config = dict(
    n_layer=14,
    d_model=96,
    n_head=3,
    n_kv_head=3,
    head_dim=32,
    d_mlp=384,
    vocab_size=1835,
    activation='gelu',
    norm='layernorm',
    norm_place='pre',
    norm_eps=1e-06,
    positions='rope',
    rope_base=10000.0,
    rope_fraction=0.25,
    qk_norm=False,
    attn_scale=0.177,
    bias='all',
    tie_embeddings=False,
    parallel_block=True,
    init='normal',
    init_std_qkv=0.0389,
    init_std_o=0.0,
    init_std_up=0.0389,
    init_std_down=0.0,
    optimizer='adamw',
    lr=0.00386,
    beta1=0.9,
    beta2=0.99,
    weight_decay=0.075,
    lr_head=0.0137,
    grad_clip=1.0,
    warmup_steps=252,
    schedule='wsd',
    decay_fraction=0.875,
    decay_shape='linear',
    final_lr_fraction=0.0,
    batch_tokens=32768,
    seq_len=512,
    doc_mask=True,
    train_tokens=156000000,
    steps=4761,
    dataset='wikipedia_en',
)
Each number is 500 + 50 x the weight over its row's rms, rounded and kept within 0 to 999. Layers, rows and columns count from 0. Numbers have three digits each. The size before them is the row's rms in percent of the matrix's.

# layer 8 attention output (transposed), 96x96, rms 0.0875, rows 39-63, columns 0-95
099:505445442532542469499511440513465355546648495527509441495453527526496460566581544512509483477489483511488521524581455490470474649524590448558514429543476514609461498486532535574398514541490485533511529492531530501453471517405467461481536517520499426472511491391516596468482521461494393455
086:488413501553529395565410547448573537564545511505469479559428443526546542536500500499542486527436539466533538511448558399404557510461454513489524539529519386486488503497440520502560503420545494503439446549448455557364502570468485553553424552559453528455489547512523628427537502490498519516
105:480467611474465459564522520472527540479523409470471611489451477587484553497410382456571497512481574556457535487600489458492422471495616509479564455457421518488536477632554565508519526454434504484479505482427468470448495579540468490518491604485432483496474494472505438554533504492584507540
102:459460448491534554457434500455554513491419516462497440502483485510617492465500504551565558456442490432527505450399467537399484530570515515482488516411570445492479466409467459567479433587540542438534548662506536531457518444517471560509544548495510506549505539480467515400450509544467630493
110:498461444436456535476502481470517557427574543568432438444435433538494505552544515522462534496529497578488577494471556586627596510479533446537480398509463561541520511496569448526450565410487475498485508504418488569452572517489576490442419443465533443501560541378566523464524475507466453554
084:553526375479476532459482533435483432500513454581476605601495455527391480524451503513542500426511556480523419560548536448509509529512565475474414529537443513522600521506428585503504528480492490515460589546514433599513466495512466542517401455371452498534520491474409503434506527504554559462
090:386503573621486395494523567462509604561554450513490542505495555437529427502465475543597468474522437468442463501482545459481487473493514506453472581621429443496449392518507545530447461629463473584513452528580542494501496451495419476510448518536547491535461507587486506460475523475534492477
098:579571434408569562401534416465533463475501534555563484472524461483404484494473504449445552465501528506548546618455502597557546473508485407527424487521483563533512508443560543489543450490607475525504571454529550484575510466475607434445507431478561495501465406457478538544424488505473495517
108:522512458550510467584628593538492516449445507512548364564446465467554421460564492510522525535493474480486458516454567439584510435509513453515576489557441514509431423505556468446487531510434505551469482477563510471491471521480558475521553421519430564451445480455633477531396573509563461517
090:506476553597562552452578570603499561559581472434536458520457559441467515497491439492516472538414462484481389483525470477480497473471502490580542479430467534503478545488559566542474388536556543491616506448494538460509424539516432508504515499509451482441451439619407529528405503432522468486
111:489535426527558426486486584561443418468466615488480576503516474540497580470497501466522558529507404492528465489456424423467548472544445487466504482522507540474521487394525475610418465517448577580544593482525468477478563466560476412424505532542490570515405575438494518509489596548500501446
116:488458579514511539589529512386499681453507453529553490464399508580598487509434436487496481494499614536481490540516555484490441514505570556499474432490480511486521480524491532422558475434523452504487490425429501463448575499490552573536498573428389531457505526436577491475455504488490553518
094:510397496472463456501448577495421548436419477492453473547484535496584497521455515429565519586575506527459478461579490581474451505553516476549536598506471518469490537414444480454489551472499470602470581428513446478597511422417516530494540502606472525443422520487515517557528561512602487428
105:487432526418482515473513544434473674446455532582452489483442466489461505502486589451516515436529583497585456567481547534546563431497544467552430447484441517558510510587463440467518581491566462534548537527491474540541547509529591490513500490390455493429538482417514428528405490534539468477
082:588463548410458533496524510491587420432510482445441556470506440544473530493528512501490541475548534480427548452495393584466484527561570539586504487444584567554576535430570541486494495515416494522477572510543476519586454468382497496543576428521460456499453485372497457536462500568460482477
098:492534390436534468525492487602519365522397468488449646491514461507487502411484492530515511447535499497525460463528567425538513546505543483500607489478479477472565458450511584538408541444481565557548446539478520540521418507579436492470478546525498537533435497509429458459563478506564600538
098:517459510407395515579469530403597501490411448494504481561498515438501516430472510433608465499504486499511583423523481459422443504529558429552455590436524479493523541571510509488441470552531472443472477580507499469478418485519499507566494523501561567471471585487613506527515515449639452507
106:495483516515521584524495489554497346530489501481574471503518471488496543476625508503588502480477417492491438462505403478474458508552501434510505535469502524502486625417575471586492427536459515417478619464570515447527472512570492448523510447535476557486464536465517481614441554463487410421
091:537447476531525510462463520472477418427501404510485478436449585443492425462560487586594535494563484491499520537597493559423475496528528490518436359529472512373554511479456459594493482424503409506501529503500517476467553436489573430569480483603580542540529523513499536503507567524548563461
087:495483485491470518547401449370559478495515488506506572459536482552486420565442443543520578511496566468511577613500530427493514554532545549407429461469449451519521423531506514466542548479545504497533503578506471614554492443422560515447447524384463525542511544481568446402530508493436561512
103:510558539493490457533532517493466672536487492500608395541594566464481416537388425552530505504556506451471565494507477503385467467491490509453442522534561485458486507435499513529475416588462541529538520464484551418473504403420475573473489573482458529508493603484514499501499473518458572530
103:625530470598534522452537496504458461446540515490521561506420507525540482603450473488364534570466543506501503520562549502537441430461502557499512479496491536515457519499509506472579563433456528440498521289466471512521426497445537554582505462541505529492448431498470540512555569502418492471
097:481491547475416527490537522408531623521494461486543507443513497489457521463435495584496450477455549550523527482511607532536557522464491532559512385534517477411500501601547540483498466453516539608517403495475541502475483563475522575510488485509434412377491398553536517508442388480539486579
097:524560383510427431598435491544516624466500458428477506528479535529498430584446400460591518578457492543513489501516503482553479499471505531524529539459417537445514504464475506542423501513495466469501508487435479509427507458580456550483440516454536575495606449506469492459585476510587631564
101:472554549453478429483454524505499483468483529488542514531493528572415464467535403470520479561516554521492503462523526456593452513434487423510511557511495544578502515456572438427449462426552494532554518502461537507505480492538561400400530606475502694503489485478558575477363495517535480532
# layer 8 attention value, 96x96, rms 0.0886, rows 40-63, columns 0-95
089:490496531468469472436507394554421462429496475540519530435535518466560370503498522456505529504632410548528493577459494569519378550605522386542555470452487546570567587429561537493463470530536519529469501544513488444558474506512510555425524520486532442485556498585469451496532514515434513508
091:628527456473551532488515480530489477585479560459575516487436434496643454482496490542493521508530467402559511467402572528492496465455520513561539534456624524589527550420412460459451483459568523485543558504466477539603433392440545528552526516479556421485546489493533499508478452504463516512
103:548505540513380512541495488538493501458586458615524502482536615471452506569459592467485456538592544483457473512502527387542504474493472366545487474538411511490559452561501520515481453494451432511486510422484387483557489490545568473416497488481537459424435522480451459565525559433504464570
104:410532498595541459519481557521426467488461481486456554548531533541547534417386574437490470506576460565503543491484501467466463527417501555478570578461515508417516534493469569443555482518508548455346471500568466476636574546528489482558471519498497495567533464595498526436440492500560517446
091:532496613483595505571511552498456480415593531450560478462511413476542553509452540563528455495477399578427582483445461518554462533567496526530577476506553464489490496429516501502555539451528451525493426516544479474493476514418520505493498435548601551555331503554561574470477519457453511502
092:591443518454499508476487495431409507461528581517526454531523466511388579505475455523520511494421519519532416509454462472455478527570597521465463476524646477598461546502490537498456554475507527445605589512429461485506428593493510521384540613454521448468517504540528533577532496484499486547
099:416543495579484456515488597492518501515463503464472491554471521481527599483511508517405445504511483577442501461588458441528494547481383623524529382469495498399499510568474445525500543514485497465483437497486478487437558560479494467586480412566420548424494549492579474424461538544589514430
114:307413530489465542478492463450559524544498537510455498478514486615471578577516452480492544494507530579502499463516516620465547550509422598400492503503507532545495500517492463473493541536520506463531596531418471512552395515530445527456490552500498470549641476474428527463506462510458545508
099:466546442395431454451495418433613498536467584582494521549545434532507503513539500468452520516516489439485427467512553449512482523473621623406491500557566560575504523457471427471445570526480467438559486469429538511462490484459501506510533528463488514458455527426603481473513542548461584420
104:472471522474489516499426469489493504537618460510588475516544576473433402506589484559489422503504534583492505510475534560543571483611555459542531563524517393473475512663455515446606478583471419436467516513503564474520490578467533518481459407408504459486535505532483519494535473510460485520
108:496551453509481455387556486585530495534447446542497523561486431502623549501422562490495548517524465534465575473485547473440433472461513495464623463457591503495576529476487506560406436411541491517547585466475478543603414432566429509504482430527534418475517494490447503434498495548556528518
095:427518485507503472512531505638438499541493470481547530514535517611366547570509389537509443457491504481591501522442545460491503554510464470440428455456524473523597442561527462514535428563495548506460506496447636537463401507559416510562533470474521423502512546467492540463524491514467484597
098:481605469567527553465518529506504510528487489446498519530526446538596596532391487423446497496486431621423581449531504491464468505430511556414531456493471553421527530431487516545467477472487560423435454489584491464594530479507517520576497444567572421563474532504525489375518485484528567526
088:479564373538512530640532558622534469543459477496501485523448520493488532486574454586540511490589499438540562510468510459526525512452421513437527449532390513371452512457433449539584511579486525484407477491422538511527463465447504444499472442510503517486395535486441530502510543450525451507
103:507415516495508553582484517502513521511652535557541484447512526543530503543508507478596479491384475419470517515438483624474492537563471454665501570477564397629473460499466466478574475466470431501511541526472469475514570527424509522515502517471520472440498552490529542502461540458431448489
095:522522568492516526484487504572367497547508535470541535405421552571513486556585476553458534501571604406590474451431522514522515514456474544552500532468515549593480450465494471521486483477485483493509501481504462526426421434547506463415545542499490329450506490446435403477564534509456509559
099:426507424413428474519463531499509482552577503490513487481531563539404492484563460535404514538482605492493454483500600491579623490517478543455460570512463589532433471570482462490612542548444401510555486479476528570427493506514481507424530556416471563477424480446445460473553477544451494506
100:468477576520454462569531568449499514529472497494537528578534548520473514544486612504440453522355552557428439487416498503521457490513470422558380489517545514657486499523494572511520523550466518526498523430581453570536463558559432467439483499372491470476483427493484496450498507473560462514
094:624571580550481510589505550547511479428552481486424479491471464397538498463394575487480482468491432552452572475432433516529448541565462430580628508489531510429479455472497545514508473498459518568543477489466400503525485528452534494484457432617532392543533502523503553524460474495535515550
105:561524494488520534397500460500537486496457471500429494522395521490436563518633488571470497522490522508555471489442516389470475514506597478453532505498554420526510434573478463509438431506539489563615603450480443538502406511598496480424516443600504422463492548433472514556561543494538498478
097:362510507454541405565493485484623504490443442464543517591456392435562507481502440477528495466527453509551579524522429573493512535537446491445525465527445514448611527516535499431469461533548457515493498537502638516517512508443471446582486471561518573451451449447526512426432482541510546448
098:559511473501541560443539485462540512480405556516431539565422489518588519489501545508497580470534480487462514534508522433441446546430574518425452482466564535651466475319477465529452539417515468477489537510471451426572489461425449501572506465524476497579605511505509502459522547474537535471
098:538443638456464466447510487501407493528516492561535482493584421568512497467507549467444444522553506404493538440472501526459527554471573422561487538420585475607508424605487536502512450566573432564570517497526435497506413449477555500454484529570535454571465570469512513512431532455518466518
108:465476520497478537408487568533495501624576581502468490506580448469544512514439464573436518475476464421544504456509532548458510527485550617584554494499536530415567476510512486454488518634498423455437527503505452458447501518539521516611494414504477413401545443583461445517521500477479472426
# layer 8 attention query, 96x96, rms 0.124, rows 64-73, columns 0-95
095:430421561526506503514456538503512492465516515448540498538547498479545527450522554487480537504435542528460508463506429554464538452471468517597592492462522614449557471367483509522440523468453467565536483452499473460416600483467517430444527541474433562417604540660499583550549480500483546498
097:472572438503570447506502471517494469507508518502520635453502533535493494368523484416522494497519509463529549530498468466365525406538610588455475382531589499472458504587482451455445479491476520476484529577490488525532462449582597545533462532473600464452437484459435484503473476537521548559
117:391551549557525518475463465486521536436524489476491504440507428461540515515527518498495479451430530547478484415501570509480434546494380473565527628413465537526552553499502509442584461499493575515566427411512507409490571531479471462571537407480532581486550554579469508442542582511472407465
130:558495479492465487543572520528418395521537470492525579561544545533499498558498452447472580579518470468478578519524420519475558403472550592479536414481551488453451510403545471505533547442485464472446573572445508531443418491427540572421485591486479465466414498428463507578512479472490582552
077:572468580433509483468512612518456429467575485486555571474545522549533420595545439523386554577458456502447559492504502553444544435478445568549537541463556522467530541485543444481565481356483535535416536549445434442430519502482539527476455491471496552498548488499570494522502544459441585507
257:530477506461441517512532577522465424511546486477553579543556544566538475555494446530416601591480452455465589587476429551467555417465538571483479464517518450465479486471540461484497569415460458486402586587418518479436476450479525585439447570469479467518486458449532470518432460478486591542
081:516425444482494558552546378498489573604468493478514431528514504546470584436455438481532481473483576477498478562469424466436517427495585545412464439585534479521462452505519453497476525550530539477551533484506543470493526442588569464424520567620417410459450492497480534491447430475580480551
168:438490545529520486481450449454513565442487520536456439451512407472518497528510529473585429477522518599531415391504574466542470521542460468579554570451478520448558515476416550515522440526589512513511430465570461505513524549417437428507608443536564531482545596503442564497596530492475415468
088:397566515562542515539495433549478479525544540408413525499459492527490574484486473532511465554552563479463489494410508529489473426590484471401482509530477442560500412578419519527482481499537443483536528440555516439482506548637491423534536647547447522537427496593416503523495467469499485479
102:552488572494494529465522458495541525443507549530514512486483479487468372506505440582451474510512478539460457508493555475537498520520468463491506550526488615534510508561470573459474572463460500323448532468495484471442512523510639545495477575547487526485563433396604424614482488403552486498
# layer 8 attention key, 96x96, rms 0.116, rows 64-72, columns 0-95
101:588567415545587517395495573525510576457544537435575555433440472491527536520458539454516533466408466514494408496466565441377531463544417423552514544464541515504541559458525507529571584503565550492475456476434468511422476475515485516602573445448490484460521500528439434525541515556487516503
107:536473495454520581565495406496476496459505577582499421503477527456578453551509517460544545445516586544553522450482480383500586554552426549405461558511484560533484439476440544415476520503465497609535432452468563502554488522546510420471498475535523501535590512503564574454465406416562515498
071:516480453509513415517494377464549585540488464591472421509504468566453420464514501500503438443492530507530464584437445541522477542530544499534405550547411568455461459536542486495439466543511495458465501481634519608520474493505513484524471505515564476581493513443563583495429456426492479360
150:515499445451480420528581458562436358558492480477505566511556507498527403439578467545478536531563548427508579538493505470510446492421518483508457437584531437478483471542522517436475560542480456479506548571465514552570472477507432542526392488541562507576437447529612576533410449493472481520
188:491481512459523445496574499509465318547582527444498575487552515445500404450580516551491513564500518433501573521477511454509495484474439465474540436580528441466471512531563474431466534526395477541495507616466516532543461485540518575544407484536527525512472455549573514544372444533542540459
070:480468499447537478489556552505445273562559525457480599465528523424516460482546532553508541534472501429527551492463489458539520523526363453444552457549519452471483523541526493481439509533425481542517505628465469554550455499551527539516407483481517542460482449580492495504435505554552517435
159:515498516522461560502432476461534712449463477567532384502477500533523516518451484475518483475503528560482457464535482552484512497489550500532451529429452537537541440452450533529581507509590492454498469389549570405455548532431483428483623522530486443479524540418484564559573485464464487528
053:480469512439502498534549607516445461449448483408515487491527579560472557471490544546413619579519516538498528541475465469483516460460531479616547497549584424517483477439526512502519653507505506533490575516383505472427532469512416491525432490428475487585513469532502415521509472507406446549
088:470517434469521511414564475496448591412571509456447508564454463589504539552517481480513604422573477440484569519495536490441485492582497494522416546492491494504532507496458513449524472523506442435558462450567634613550541510400407568531418548489464535477451518516481563445485561486513562528